config.yaml
n_layer: 9
d_model: 224
n_head: 4
n_kv_head: 4
head_dim: 64
d_mlp: 576
vocab_size: 2048
activation: "swiglu"
norm: "rmsnorm"
norm_place: "pre"
norm_eps: 1e-05
positions: "rope"
rope_base: 10000.0
rope_fraction: 1.0
qk_norm: false
attn_scale: 0.125
bias: "none"
tie_embeddings: false
parallel_block: true
init: "normal"
init_std_qkv: 0.0353
init_std_o: 0.0438
init_std_up: 0.0505
init_std_down: 0.0505
optimizer: "muon_hyperball"
lr: 0.00611
beta1: 0.95
weight_decay: 0.0
lr_head: 0.00566
grad_clip: 1.0
warmup_steps: 200
schedule: "wsd"
decay_fraction: 1.0
decay_shape: "linear"
final_lr_fraction: 0.1
batch_tokens: 32768
seq_len: 128
doc_mask: true
train_tokens: 122100000
steps: 3727
dataset: "wikipedia_en"
Each number is 128 + 32 x the weight over its row's rms, rounded and kept within 0 to 255. Layers, rows and columns count from 0. Numbers have three digits each. The size before them is the row's rms in percent of the matrix's.

# up: layer 2 MLP up, 576x224, rms 0.0505, rows 42-116, columns 56-111
# down: layer 2 MLP down (transposed), 576x224, rms 0.0504, rows 42-116, columns 56-111
# gate: layer 2 MLP gate, 576x224, rms 0.0504, rows 43-117, columns 56-111
up42 100:153128191169139155167136161146114129152135078136149134087037140113189103160144101143104088149142142176134117158138103087141163109193124140128173107113120085110092114160
down42 108:153088152153112096092089156109120130110082122125126094175138132127163119195175108120102111204144134171169105130151098117117161113149143122116117100099146119161108109098
gate43 096:127127178089037120116096097181109132152140099121131171156071133136133132125175174125130124192148082094187090084084107107124026130147199133127120092176132134117148096193
up43 099:122098081103100110106103132128165125059095147180167145132083142133122135192125089134068116135117094153179123156085158185138144154142140178117147092112170152101170149131
down43 095:102078115093146144111128174138169146102073144166090202089111098114163138160080061124159199127104132124103119121078125187129067165122131112066100151100063110127092075101
gate44 103:102149189082192118122064094116082200103120097123071192161121118149136054151110084122073126161104091160131110119096131104169081132124198118106094123096080097102129124122
up44 104:187090125116131173165150160132105066181199167098109144094173162140151102154091129116120128122034160142090116138115122116094096126127116115136155072097177089150109151133
down44 102:178101099156065164109083200132113072164086177116081065114120102082162135127095136136126078098119151121150116113148185071127112068161072107142097091113141195131141088128
gate45 093:124116132127124177143185157141162104151118175133081095134097108161028093095097091165140116149135042061084107110125138085132058102150076099127077201106084080175115151153
up45 093:124106074096084147103154117124135160113098146120186116174110127053145226118154146158095058116180173119150156108130131110133111143110125128162118126134100147100116153106
down45 105:108134133121119187115154119169151124142117144112053118084179095090038130027140141118113080141123127123121114127101150150151156170127102142178120109068054157120108164154
gate46 098:175131107096156101082114100175172178118114139123114146153166165087157156105106193099100137160103111109133065152130168166141115088148132201083141110172094120115097106085
up46 095:147153154211068129148099101155146158098138059122125085105105150127130140094074120117197122133118116142120121126112114185090136153127067122158169122113097092107136129091
down46 099:155124167121104130162150150130107124114116131084130090158069111116134086106182067121155154109105111121098065179133141132119124141168157063123131153137081102116134109068
gate47 114:140100127127092121104146138137099117102055118142117218134177117183082118088111158179090131160133156018107125144157077155144082111115109137109144168072137182114100171116
up47 106:120192140118132145101105200107171098123103170148160102192139120137151148095206130130103074140111137118086142102075093143050057164127152146174111165117162112164121137143
down47 108:173180123097135135033182112214128117118157154107142147109183107150137125080207158159110131171027217175146088144093122112103114182139162175095099176105134130143195130120
gate48 102:124067224126164146138122123179097178065187106103103071165146131075152115126122095108098169194100119155126132133143200154101119129138127154130080138068096139168160122125
up48 095:144114109169139095153105122118109127086111139148132062170162114172127125161065083100095098160111104127117126128109120117127128120120130151147139121181135145131174113088
down48 101:088163102148154097134183106135141137162101098118150109123171064152120156175129144171196159128069094081116176080143151103080099154173162171086149089103112141130182084090
gate49 103:106183078127158090088127088099151150067123152090104152126101166082121122155091126115118104117154103138149131140122127081144226111186091086117089103133137151187138121129
up49 102:124117152131152131165175141137169100163113163073123129108121181176090119136126163119178122137115117109097116087089124124174083178121151093128138043106169095180101144101
down49 102:144074108083179172166170138169153129173144138125131137150102170111128132134137181098167141141146135098137108113115104177120150096226124139119136077167139118147126133133
gate50 105:122146075129100120150115111121158140069135166081140145055163158052125147172074128148139128165091115187124136172119169150132112102118196115187118087118161138093105146197
up50 110:172149092180139155117114142122066136101133100105187157161107115166170137152097125140124109168130134133142131182146152147120067156119189108154134106070120108156138148088
down50 107:122120180166150121073159198148077119093122138106157093201093091088175121220127134172181116144145111154113126135118157127114136083082107142149162118145173133146146170151
gate51 098:124115097179128096140155130108159085109199091122200141133143180130101163215161136208168094161040150198140169186055133100141122126088113132114099149166048097117174149164
up51 101:086153143133177147099113169092135135186153101140119128095144071130127108132168125191197139125087136144129151136107188119118127118121182174107135117196072112129177123153
down51 106:095089195150147108187110156083153119135136163134097144175096120113112171149111131109119132135101140122082143139164101112111081158104074127147119165139154129108129122136
gate52 113:194131149148074107108047130149164036029108108140109199150139157100117143162154099158134127119161181139118095110090160162112097120140152141116106120100102133129139156131
up52 112:118136074111097119093163096136160096202134146089126077076125151097148096089151107177170093152137212146152096125123150161107087064092152157054094174174207062143134104148
down52 109:188083142107108172177182136190141139139053169155149176118096149164133095173168070114150159138101158084144157079103150135054065149129138132120101122135092063140132158103
gate53 103:092140143085099128161148144133126132113126144086146153100067137102166113137104129199129068177059134153040113118110195114146176095118128097158162127116204117117176142110
up53 103:130126101172107115086099110126121126111134126121067165073145157120131158127123216088144095089056196157132156106167119171113121143147123106092138051140102119108088086108
down53 093:139108068091104081132131097160156154159172157113142149128128173142154068159144130120160158181141064132135151131092124155160138157114115091142109194112126125133078139148
gate54 096:098103103099152115101080128156126139204143131121127181000128088107152079170099123124104136138118143157097121111153116123099081119139138078138174084162149164079127170107
up54 100:102083122126125128141083180150131130102140124068134089130133101071120083132157169097126097171147144138148111127136131107138145145075128116137175099084089171133084084119
down54 098:147114133130125199132110165121122124089099098110179103077095041107089151141113135128078071070092130123207156153120145107137111113143121162147108076166141162087167138135
gate55 105:046170159077084158071169182160152060119080121102092155133161136142121129186110149118069122132120137149160108091098156169082109132126141073142124104156102145134125119152
up55 113:152146110154185097192141161116079098148131195089145162163164145102104172119170157091202169113145105101157129136091140117126109138111053117106047101084085130116127159126
down55 116:182100201133164136143089149093111121089077105159120163156128126067161103078128197140127061118101124148128061068093097117123135071143134187124100181098076095161155102182
gate56 101:073127135119146135088105159123140087124099072126129138105124143033140090157135146163181167125092122182114086120126101097129159100136090115091133110103085146067108092156
up56 093:100098163069105063112117099084120133128148190083072160111081151079132155107141136116178158104117134124186106162094091156104161092107123162120086119059161098118147159175
down56 100:104061112124144136098159109118091183200132221086153144138122140137139152168109093080112113116086109124184119138140157139143119116148153146126149069146185156130145155071
gate57 094:167145122112149138061139083125178164094086126184123157090120134130077133138164125170131094122140138096198154123095135091138117137135137136064125117145125133102106090110
up57 087:159155135134089138116094169146175195106125137131144175146079089131164106098113111151199127081117145078141112117168105138122170130102097199072145077131128150143142118079
down57 092:165124126108116115183132198169113129183161138147161125188153107124116103099117127079161118106112141100127182147147092169087185171072101147114134068116146179135159060130
gate58 108:117068144132106154111149117120144069104130184171069102071099137105160116164139153093175143157114139156106142101122130123140127171149129083120199107101112094135115119099
up58 102:071167200088169128095146173185072162133161038114112079107158133184054088112122173094135167170154158152138088130154162119183120117130082182070064102069109187126143162112
down58 101:131154145117112147152151192143080115120157101145100140067117112134180161113151070090087151108084129157127131147112208101138130067163148127106119147130086113166079147118
gate59 100:097116114177150118142109137127165140151135125206137124153090142099120115126180135183149100109108081178146161115127129104069099144129173122166131096114131120133119081108
up59 100:105138118108116126142051090158204119122103136085114152146177116165106146116110150114106182095123066128165107125109044107153136120147172133147188110160113136134141119136
down59 102:198114173072166120103103089090086171109157112075148129158111181138035161124129149031078115120147143112173155216140099113175123119162107100158127084140176138105108138103
gate60 103:122137105064139183087120112111157106118123137150086117122158177116138107150109114168119132161132121141112126161154087109139094116105115172088134132083191118119111162101
up60 105:170141129132147104110124117143088121163082068126146127094152053131133168095173090134170141116123106063158145094124070123166176140169166174143151089088060141109105115100
down60 100:123165128181117148129123131136119136138123114179100118058148086169061170106130153137132157124123157109173127142177069116116175157129110138079144106084104110129081114110
gate61 105:123095038159142121164161127150135111068136173115144080138182196120142194132131108140104161087109081161135143129119093196196156131167172162132172134128144167168140153068
up61 093:148095185135079145173113202125105100110150055170146181129108100147100153146092113085070094182165145139156125117175126086060129117125148090106097125139098125149108148054
down61 098:111133129147093120206118083084156111137132167181147128151142097124112122181182105188134081171090144097107149113151151185148082080157120120167124147122107181124106126157
gate62 095:123096076127145101141149163118153171124121163100146164088134131115128181133079117169186097083129101082170120109174083146060137108143111137082149154092157125128109142139
up62 098:088106141119150103100126094119138188151114165060136166125135101129112113132123091167095090082169153138112144154105095150121033197120163152128097157132139112146089090178
down62 096:141096103170133127118127093148135120229172149146138168129101138216066108107163098029079092176097149134136141117095173170151134093070095156137085095115120133128088089093
gate63 097:124141135119061096222063142133109162108119140139135140169172072126121117094086120131159085131189107171106194102140094107154097113164170085124146127153187142055140102152
up63 096:090118132176093132121117145165097158130145155071139084145124130164095123146117114137135099104099109197115123091122099160154109133141146132171088148117148086097154165099
down63 094:172204119132175114120111175133094055136129170127147105148122115110147078129179145097074146170102148110103165063127105146188135103137118100142099109139159053155088105120
gate64 091:113120175113093193165110111103103160126158112170138090146153094131150081138105135130089151163155113183123094138115125108128159131146127140173176124108098138146065079083
up64 093:177147135121149108128127134102115078126136126047129145083130095143096087054135141065086141180141108136153106115124125135165112143152186112126150087141104107071111138094
down64 092:087135150044139130177094112135115104137102096125090102119173134063077155128107119107141105171124143168095110109140109162110123108212185123106129141163133151171171142137
gate65 105:168123107111068125123127076159125133111134107078134116116161068091119103096125133104079114178098107105175125169132146122117177121131167154127133102127143168173141164201
up65 096:121163197084120142103096132148115159077110130105111083097090107111061110071143146135206088127072114091154166152151145091127204202154161153122090149120133174056110164170
down65 104:162084136101135170097135102114136165158209122132126146127144134122165164092148154075099167123159131108111117128061078109099163135135126129123110150101155161138155116104
gate66 102:055092160098094098142118139190174128109120078126074125172174168125082141126131146157152134142129134204120139020091163142134042138103189117146122141173075119162090116169
up66 102:100113147075186137123118146173103097121134185112083126142177128099126154108068153092135137138141086120133157224122087111133115177123098100076127164113151085128112167131
down66 101:099143120081145168125117169123117179175119190138133109124093191103119177141134110134085069162132156148085166176136102108171096184136162070074170139116077067157086152100
gate67 094:106099136094126112127143115136124099101087133152109123083135122142101076125110137092155125078083129102069084116140158049146145111148141162071127148156139108120151087112
up67 093:114132173129107140138190134173054133147096170164125084153174138205145132134090111203165121162102086115102131152106166051151120120102171105153144141163097110095116174150
down67 108:177090131147076142152176112172142129141140081158092093136133092198086170130125173182165074152121120073179089140147134083077100111123086112173115174161138098147115139097
gate68 100:126130106111121119112121139161159135159096097110125175098116091115125134136079106112093134115029140126084155084163128157112115115135099131112109142136162085134118129119
up68 098:101078121164097143089142183125099193136145200085104119123203112122093090140170128113162147125121131149079171135109116102142119128106144171137123104130130079123102104078
down68 098:155074142177107071085138140101086142162160113145055150080116064151110103137128125142092087132135079145078108156115133182163117084119125168138135109116109155116075133142
gate69 093:126118134148101134147128107143170145128147150063059173164141143097086077125131080144192110130144136124133159125132125145085150149078111072163139111165096137173106120120
up69 102:139134170127095092159112118133124110097157142129148119138111113079119140101070126114111172089114035152111115095107106171137082125129189174106130167096077157125120147166
down69 096:154179160152119130146178109143149188104090112189125116161173114142175150095131148101195111070102137100104067091088098092134160117092131140149140094120111218136113104144
gate70 098:132154156124115040051157139102157105097127080171098146106134177148192145159149141134129146132120091070198157111175206131090151128105133064129071110129122080132112120155
up70 103:091149145178088142154049177114173108098105127107103109151115119078148069160121134078128193114133150111100053153128173169104094143104131108157130130128172100211200149182
down70 100:163103112154068109128127130136171161081139145097090167102124147111167074152073085165106162126141078121127107165089123131093094111163124072123128148099171122178157133194
gate71 091:110123113152106190144153103146125166112072123115160101179082124166196097164071157143170069126123133152148094163130175132085049153117134141061199126099127082149150132123
up71 093:114158127046129164177130088102152117177111120129142162103144136173184043101109181146111148106056097116175140094094135163152130157123188167139119124121100119104097114129
down71 093:131112144119106134130126090132132164149168104169167199117179153106236171141113124158154091140150167108111090151144129115081068121139122148079161138117111160059091193102
gate72 096:157121151131136112136140156081146123108117134125151171116111166108096086159208140111127124144150086155145097156085151130179140118184146083144108160111105074059141114136
up72 100:224169098155113122063116073118113121141169087195132128146148133122171134128074164123069142107147136110117135127103104115160134106087112145109085092218112136111134085193
down72 100:172124113157146118130157107078138135156028118149163168132148094118145131124111150138130180112121132113140099156152129194095149099154115105105164114123146120164201147112
gate73 100:108095148083157153103097099117058136109176105175090155101130174105177131069075142171135167158124110092137166178048148151112119125130146173145132080085110137165164099122
up73 097:145149156115080090154128138186139114142048099088174175112086132112128143154147126115132155115122194096104111124137118139173129096066100098126076157140172115121171139146
down73 100:183117074195127133143158150127176114101123124175119107129119108139117173142197063114127119089058158103109159125182130090119161103159122114189151167135119093132126118126
gate74 097:163115156130130121150111125160137140127143121134110122070165150144142087097099109149119126130144156104089164181139088170128143139163115123109093133092155116187116117145
up74 096:135105170150059079131133075077145181124116122113093186155081098151101160134089076069171123128094095111101119121123192121148150161112158135116131114121104120098089136110
down74 096:118089110142146113127119080187081152126104080136074121149114166085144111133113144127154109169129110129134158183079145156117111085127099174154129106099125093154128151078
gate75 097:114186106125091096154072094146177124039114152090110092154118095011209132116082116096099126164082139127169138091100112161173111121085142165086189184141170189116141155070
up75 102:182125145174149120135108122128150124170102120092115140105148190120102143145068103142147075120119163159120112113126139144126082067119147154102117092153094161075121116156
down75 106:129099134178118139165139162101183113128070135171170135134113178072100146161108095110107095139152162130145100139129133167092061166073114113153138109071141126115122098193
gate76 101:085098160096107096153095100126174143105094093147135138173134110178146125115115112140109109153120085111152108135165189144084101105118130180088110176126119164077105135192
up76 093:071085125171118137086101118094090146153153177096148116122145101118068116066086129137109150101120098130129144174155095075177154111110108135103087124140075164120125083183
down76 101:081114133155145145149119064128120212070089117170112080128113096187133157047105155135117098125143101161116111124117136143181096100160079120122174103130092150129172108124
gate77 092:066136110104155107159178167166058165152094132106180139130127111210046116167069066110085131058137186105132124089121085139081151151115084108150109141141106114184158172131
up77 096:158148118187129157120109146110123127087124186044169177099129093127153135101102162161157119129134208117100145107154138158094101112142091147098155176117157113123093088129
down77 098:149129094079112117092158138154173124107179134146123111100114114085151105108146150192133072155165172124147143163175166153125163085141167163157205115114032129102120119140
gate78 091:156153140117127136159140112116106163157172115110113126105108123073082157111102088152085144151213059093149103047134076133101182164138086141123158079176130055096128097116
up78 099:096100141153135085110164168134141171117132135117144128111089143090098133131104079106134111133121107126160128192156113188103184158137097097156126153100175113166133155098
down78 101:134171073097150126136101190123079128144079100130133145094121104127127095115149148093164155145156142136053122171156075086183197090168117129157112175109160065116152127165
gate79 092:096173097148137106087098142102178169081151133255092107150101136088081095148104088140186095182163080109074102155127096062162125154085188087089115103196127091124123142094
up79 097:093125135207124114162098116115165169086173136116133079157170089093124098109145138167118138131106080159159142104109184141113111113135129151109167098085149147104103127135
down79 098:125182164119087144119137067154128163179094172028140166143121167099118165132163073116083164116129125175176113086128120143149125115140130193148145169085111087088119157162
gate80 097:123122134233113146141164145119145175120142105130100136137192123116176096123128130122124147190154116119129147168105117092150073114190141124105083089179134143126079130178
up80 103:181175147091112110166153141122097074135127116102086166124072087160139138114120105117126192228107159169121139099122130135157102104114129123089112092089157095121113077122
down80 108:162099078121097128169099177087098073178102092180136158138109112148152133140161152147076174135113133140134153164124148096165177113151109153070103172140130148080097099155
gate81 104:172136119214085165092109161150125110098155154169091140137124141083173107096121150196121189137161147150047129143112088125124071154071148057101109120130115154129122161136
up81 102:064067099146145106131104151095116112108078118159155123196098142150091169141164115108111072104128089163150084151147216132116124126119119143155120083145148110112133152121
down81 103:066081136125108100152113166192139092132138119122085118146098159118136105147088115133113185105134136141081122102145189072169121094100090118096138104154159138139099110141
gate82 104:127073115139116103191150052135144135126138087089163136120120129061129129101146142144160129137242105118141110186148072158117145137096113150128085167120130094094090038087
up82 106:155100108095149130142129073087156138118152144125123204141137200131098130045182117106098103109153091164108092139151113127109113162111153162070120125160171119130139081179
down82 104:118126164102141081126153109193115142157114147145204151110152151143125065096120118087112067103150159196083123093111164080074160138160152068136181082121086107151200107167
gate83 100:161119156139110182142115178122064076196146147076114139105099123094143169131147162142178125148123169146125133133096189138151167075152118101135096134116184111126134158157
up83 093:058085160125102169124116098137194084148091141149121139140114090130088117118204146093087102156082160142140091146140180082109151191125185096140108140133128104169110162152
down83 094:084162120126107086182116134143176109155114155117155115159149136094110135157132082051115133107057159101087160161138074159170090149103151121131085156160118080132123157154
gate84 082:114097158134155118200130148178118137140204089152117100126135187158101125085165097170196127114061089128168156192090083143087169139137174154115026141105143123161157135161
up84 099:106171117095151170099100175134134181143123140204141147109181114125092123121108126145118127174189110078181108145181121103131153170072143147124210127172138134127124155077
down84 092:147138175113084142136096167162176126112193193143146169105146190098094129099150160168090129136155142119198103164164107071106136120114098158124130088126159141179138088075
gate85 107:156138157095119144130150151122114123085101112081137115197077143146186133130082128132069152213169179123162139105150081195085074085117121133114184146078155064101089120131
up85 103:112127151152105101086088166171083155162099135143109145121081132113196062105093078174118155120118169123085138100123148111111121152128200122120135114098095096126133164128
down85 106:140102123118124158171102120118073158116117122139124118103162079083116168106089115113072175109119109130135142084165127089171124091136145164120167168121103129072161143169
gate86 095:125145102112115113120110065129148075133138137130139053095133110107154151092143068122199055076161114086137135179118167161091171107120110103145067111090190181159093131070
up86 093:082123143082134070111111077091071138095135071127113167059113153122083090127130132157149099065144177168080160153149123126090092083168151135109149165165101107161089139145
down86 095:150075170140086156123211169074099186167093069094162171110109123103168110114107123115123119071142125114084110116085087193166130169112114103164130106099160125095153162106
gate87 092:076132118111125166151080141185137094112125093177161121140107113046166109097128177139130137179110095077129118146142117131125214104154064145128110049136184127136071109101
up87 090:142147166102147153115162129135078151204101088175125142098106144121216102125101154114158163109160113101145167119101129112171165117155077130164141129087191144107051112142
down87 093:100148115155100127099150130160138132097150110118149103105123126068123127102115147164132145150163048117123120117122183118140170087102036139157180118160180073097089142120
gate88 104:133134107111184168100137123118139106126135109070057117130141135091066162116188106158148132110111095079130136150097146189148102116143150159127100140164173102159097140049
up88 104:126166197098153167079141093151106124116074143152116165124109059135141123152123104092138138152090136133119068174116107141132116131114070074083119175205070092130120129109
down88 093:122217131120100141128135110130130132116121111065140067114108158169059118085115096165157095151159111104060137080137136103106100149110179171146100095134104187134130146139
gate89 093:164120148120184121131106081168168194133134111118118148050108101202123086068140074102182088137078147138088137111147139147106169131142131135129121102132126116123134129172
up89 104:127141069171130072121104155041152114129104161101098060183153084107151233120113166086181164143115164121112133184116118116165124105061174142125109106163138167133108108099
down89 095:113078169060118126209122073154124092146080099137103115134098152137158126106105057123130101121099110164117127106124173141146088122118063086061181094093130133115129111154
gate90 090:138151120141198134135132075115149155121147134107148200123110138096140161090113116119094174180124088123124128163100145150183153080102117131132108149208102120132161127087
up90 100:156090151138160169144130058122107163184161119119166158109159160084134146117102123082172158133125062127079095150132126107138125081125164099146175143170101112134128192119
down90 102:166175134122158127104148148174133130130158123170137131103153169099180153132117136118179166149123140139068185125060127139114097135109104119118129126166147135116150123075
gate91 095:091135135117114113123131109121127167154165153073146122084108143210154095159172176147147168109160163122106062109167176141152089075119123138104115134096129047138138121126
up91 102:128156136077143151131131109126111106147092128078132160069092223149130128132132166128100104136146091162170124071187137240157142122122138141080210086102138107130122076077
down91 095:114163095102074124142156135087158092114207169120105129163070127100096114142131133150171191115152138131124091085147064151088153100155123133086104111081158191120139094153
gate92 100:172120110198105152137118178163158119138116144168152151150170121152099155104154117168081213081091125083095137121066114062162125172101157112119101125125156081063097165089
up92 097:118116143125117090078121147115147204160137157156117188113169128123115145153099153129148098103156204148197164049133143191108146116079149102186105102105102134150115160161
down92 101:110172092123108078124090078149144130159089140130093120148171081143078169138186125113163127124135088119124099135156155083140108171084149163173128150123150118093143169113
gate93 096:165068113138147182104176120134103061118130093170110089129118095113153151143071096079118120167165073163161116139109158083109112133165121133100095072132098109112075093180
up93 100:150141163144118132133110167165098118108117136132137129128084106167137141074156142155151109079116123129123110119135150204171145126110128152110148112088071144075145178104
down93 097:171120149142204089128120109168099122129088095146172133097128149121146141126114156208110150076188129102194102122151139111108114177078108154152132128067120120199139121179
gate94 096:106174144120081138124182090122105165087122105122090142145103173117122176110134115125130157149092116085184142088171077144107090147093137142139132131150056119137112132081
up94 096:126118190149161140182130130116100125143101045177129111120124091110106132108136172148157130116122102090127145169174140104142073150155093109129174142092106145091194117164
down94 097:160146110153137130156146099122117075138124120143157137103111094143107140131167194147150114109088137109137102099160148115122092163121069142155176149145160168051149138104
gate95 106:120124157135103108146181085176073063130172151182145182116207142091141194134160162113080176117122131145167130067107063141102137078120112108115097125110121109157130174120
up95 096:116138105148166123174160159134102110155135148086110161137175154081123144079138140119118210073126158087150161104116086137115174127079135150121137112142160087166161113088
down95 104:161101162169108179100134104137096114128126132050174121130162154122091121117115123150116121180138131148118135143111058132156157139041088167152110099135139161148155118124
gate96 101:093100129159185100144068133126159089172098145067066147103159110111155126139136128169124153129117146089107137088097103134116120111033141150122168146133123153112111141139
up96 102:099117094119149140165153099187092179150166114124123132146186154169141072149148158106163184137168107065107160183090116114095173113121141191111131144099151139158146099077
down96 101:140117120154140147088147141170167174137126139104142078137104165157103194128153136144091199152153156093101121143171107133141136100120189125116110099112122172184098106141
gate97 090:143112119159137068205148146073071080090151132216097129103149139130122115109153118143177123099038137124126145095077120146125141127133107157127144109179100107093158184160
up97 098:103093189102111118163100143147110142130146169118163118134112054076125103228105083174124102124151107141147065115131134116158191106093160141204123138142104115155133115051
down97 095:096109145147164136206099066084120122141138086120128109130156159183148135166159113066150194126162089170112214181109115154083094135097137093105084142133117124105076116163
gate98 105:155102039157181168173156131135101157105129088145124048098130126080133159097114122147117137092117084084129146150076108162058154138136151096156154156092114105191120115111
up98 104:137165128055094150168122113107118162107148107089136159111110081066105164083119134073160052151116089177138128051162180150109096064136103134095151079146169130105123125090
down98 099:125122125090116098123138130142118124123148151157115125108188097187102120110196158134098116107089139104152149164182080103098124122076126183128048073141105077177120142141
gate99 098:179124175160146160102084124121078146118143117174146087143128089182135099096165162109102158069161170186075130178113104134060143093148136107153122174141127168130142130100
up99 096:149113073109191137118168177123125095114151112079167120131090153059125118157118118180128110123088086058086066128178167081149118097150177120038179115116080095126106138173
down99 097:125118130204104160104104142102145108177170096124162123152088110143088071120194080123159153170133083115079160134114170101082144138107121127130153132078154102175101079106
gate100 096:116130110189129091163166077103154121110149147186100167104102148091124137052152076144106139130080119108163103100116131134054091114148110134139141106160155149180045102129
up100 094:083144084091142158107091146141129099145105128055162124103132146146178100147153103109107130217167134116113153107088118083161174155124135073116176123123077139147087154125
down100 094:065133178120129112138094131117091082168122172139130089139141151131163140160109132144149141162156100077134113110133104116162073162137133149078148089119116111103155157139
gate101 097:152138171135141110115143131130039096173147159123112136084144143135098082143134193084127182142103115136162079156149107067127159106119175161104151107152067106113140114113
up101 101:087122139159136149165075146101104075113153097161140120133120122162142121211139089117111109096161096139091164118166170133136189158171084132175171124109081116074098157105
down101 102:098162116147110124133140095161109065149105197152073148102106095131134119153181099125165080142170065143107138134078092144128173132105098109134151170077105159183093142128
gate102 100:142110141159134126090107144130144142090180107164104177115142099058089168110119115099103136133124174145086139154096191138131105100143140104158162167113075131125159122109
up102 106:167100130157083085112112095143084114133152156108047133180107118151145169165092128092067122107142167138117048129171090110095093060130078177117132151144128127179155147091
down102 102:134139104143125149097103142123142174163095147072141124114170081078154110159149139081188108146119116134166142106116120129117131160172051087118192105120156180124117166112
gate103 111:072072107114121137124100125139141132105140138141110119097130104155134105089112135137170081165098155109112169154105127110133098108152116077146094165146125128116160120138
up103 110:158121152130193152113160141118089144141116146122119135138144117085109144142196093145122115142170148062078155197108152081169156121167165079161140125102096123115124136172
down103 110:114138125080089152137168131124138098130215182086146126140204136096101124162165092141122164127166167141180089148108115096084116138064080095139152174141143140088127110128
gate104 091:180107123155125077099068088089111105103169153147135089128179086164089139157095145087159169179165114067179127135142150132122108087125164150085070134140122176146147136130
up104 092:107097183192142148173114135152134118165162117162109183143108166115161107143156126184094126127137106115128146144130118052188187088149082124106072091126136110105185110115
down104 095:136072147111101118137132094118134125129154214087160071082126079184108145128109133147102175152122118108146124135083195110167152071183108079085101170072095103119108120148
gate105 105:111125129136101200193157136109150138121125071096147134066169084087073156167124134140095136136126100139091149108108103177176150143115122135043161129137095145073109109136
up105 102:125131128140109082078109131168098178102141112067135164203098111150190058118086104146118117075141183163049156127104093111154176077125131163118099114130120139149141096128
down105 094:150154168177155124121099114166099138143196169134114126135186099093145123109186068087108107129179143083120122140091103068159115135139114120147090110143085107101121134146
gate106 095:177070045112174173113130199099116117042101152163070140157096078124134089135123138148133135142137122126128162137109102157061081071120054119117141138133147140143148119176
up106 097:174147167102139132050053139099164166160133095147162216185116122134143167157187131135123142122127157119121094166125128140095122150129134106131176177095142156150146164116
down106 098:070117173110148117092056175099159132107187112167099107138131111145166082082064156175102083081162136149071147186107138112127134099127056088180058170103178149125105138116
gate107 105:084150174092125107079109099127172087091107113119135190145121091075142117116148127126191113146129102085126137154087147108178142148151117108113183132171131152166165070108
up107 100:143122176103156142135147090070161126140132150146084039052142152177096113127124105076137182140102080137136152099142170130111169066143156143130154127096123130165093159124
down107 099:171119138158150156092114110133125126149098100136120100099111120129084131124187124200177144122084118139141088121108136162085066079196131150150119186103127146074148113129
gate108 104:147124132091117097145075180080092140141130133100084106180123144203164104107085127099113092123169133117138139140173142126143095123141166129114122092086156118152121123056
up108 099:127123079144046096173162106108078151109134104134162108110165178174093114122188158118166184124161104115109101176128139154146131145121151079148193100138120167067052116127
down108 101:123173092167106078098140116087107150142070124159162102121094140142144125186095117210107139178116181144151105171151115140149152122145179091141114087104090109127167106211
gate109 109:098125092149161115130094079148144190085110136182075187105121088154084167202122175143155153107138168100186109102126183114117160174141088103152146137091198119137102139087
up109 100:137180136191097153152105144109142160128165120130169094126107100093155132104114112141164135208098129189211105155115108090142157162062146159125076137102068121136113116171
down109 102:120139077107130120104176099120132150105172088173161135088145080197149097131175147085061157137143116098165085163163064105083112157094097096119168160070149116118114132073
gate110 101:116137129104114134144135158182091172147110113083056129151153118126156131176131163068105145118103173118107150107137161165124143097102179120145129148092134088191050152146
up110 099:122092104151094171079097104176166120119130086124139127112111124101087119075152125136138123176123165146153119174102098150159153162114137099088119095162094121066196107045
down110 096:130175132074107140059116097141156142138191116085095144117113148143123137112132136214076125133146175147127151216117086173136131137140110095113073096115123134129103076103
gate111 092:145155100146109112125174120158186117148154113125132152109105161146106132155118163173127119128134152128133086078122119099071143113126135120114103145153108123187114155109
up111 100:103140145130124153122119082090123136140160125161107158148100157160068086204096100101177127117129101138153078092146124111182141184143175105083140161153151102162153162045
down111 099:129147157153137107175087111146092151127117119139143171167145133121115107128093141118115103170095165159105174108092149077067073099100072123123145140171107137160164164099
gate112 106:174161145165126147103068150155147114119137145113098081155131122085171172055197132116086149157156127108172100050151153105105128101099106134072142130096106147101116121126
up112 104:112121085121102086131154114196154123173112187152147138155145146167155163142088075102166141117080123135119098172126130176150092107143086127169127140111132122145112126183
down112 098:134095058123130124084083123112177124112130110098088133128100112105121164038096147137101150138171112152114136111111138116118144194181105119139124061145146171146107108125
gate113 102:115137106161114154149154133195114150143131132125136043081164168147106073191137105076124183043137131193147112144081135161145167162136141141109155110141168167149105143171
up113 101:075123080183103094043120186137124162063142160169139117110071121120171126145111183084158110151112121129151091074121131094178152094140105139063114139132098133086052137090
down113 097:178111135167115146113154111145182091153114139130101169145135146110127131116148121158153090116173118127144122082126089131120068184145098188136133086127181118169141151104
gate114 105:139142149108044093136131078159149125096109121117160098141094084113070123125092185158148099100086076160163137142100181086124111095165152106197104126115150109169180142162
up114 105:088196133112105103144144205119137100119123109108134173163098144127087034158087115162141081132165093088093113102159076099111145167133134085138078109140144075105133193071
down114 103:123121122123068100157129141145119132139143114143144104120157089105087140116137181065165159104082139115106094132147144120158135157123141160163092100127187117132153082157
gate115 111:151112147162170180139152116080126057095147146068132130129143102157080151151136125076106141164063169175132110182161061166204146128153159095177131122084171068140077158138
up115 106:198175090145147139150107110095154101142134137114156116112158108103077148132155173067140121088095089099145139120115132113100130160127122075144134122085145091128062140144
down115 104:100155156124139125131149133119151155092062101137141101128138117008124133138144141093125139128109182147150110160126184147114129139129113092102084154133127103105093133105
gate116 109:152197093124178117148098097136118148094142119163119118151166178088182121142119119142140118130178111101143103105128171149149145084090177147147158116114101141103118138165
up116 104:141149107113155134095174141135119113147146138166113095164122097173128125172158147068114129094134097110122074167193150107174131113127176106172175090142139114147100090083
down116 109:135127094072078071156204078117128143107134170132125165159037112158127157050116147177094150127146103105170132127118094122149107123160143142155182120127068156142084143084
gate117 105:090103160105125180136164182130165110085161107161119145124124111137105138162157107145112102169061102157107124134175109065099120127109100149117170123119101093101075121068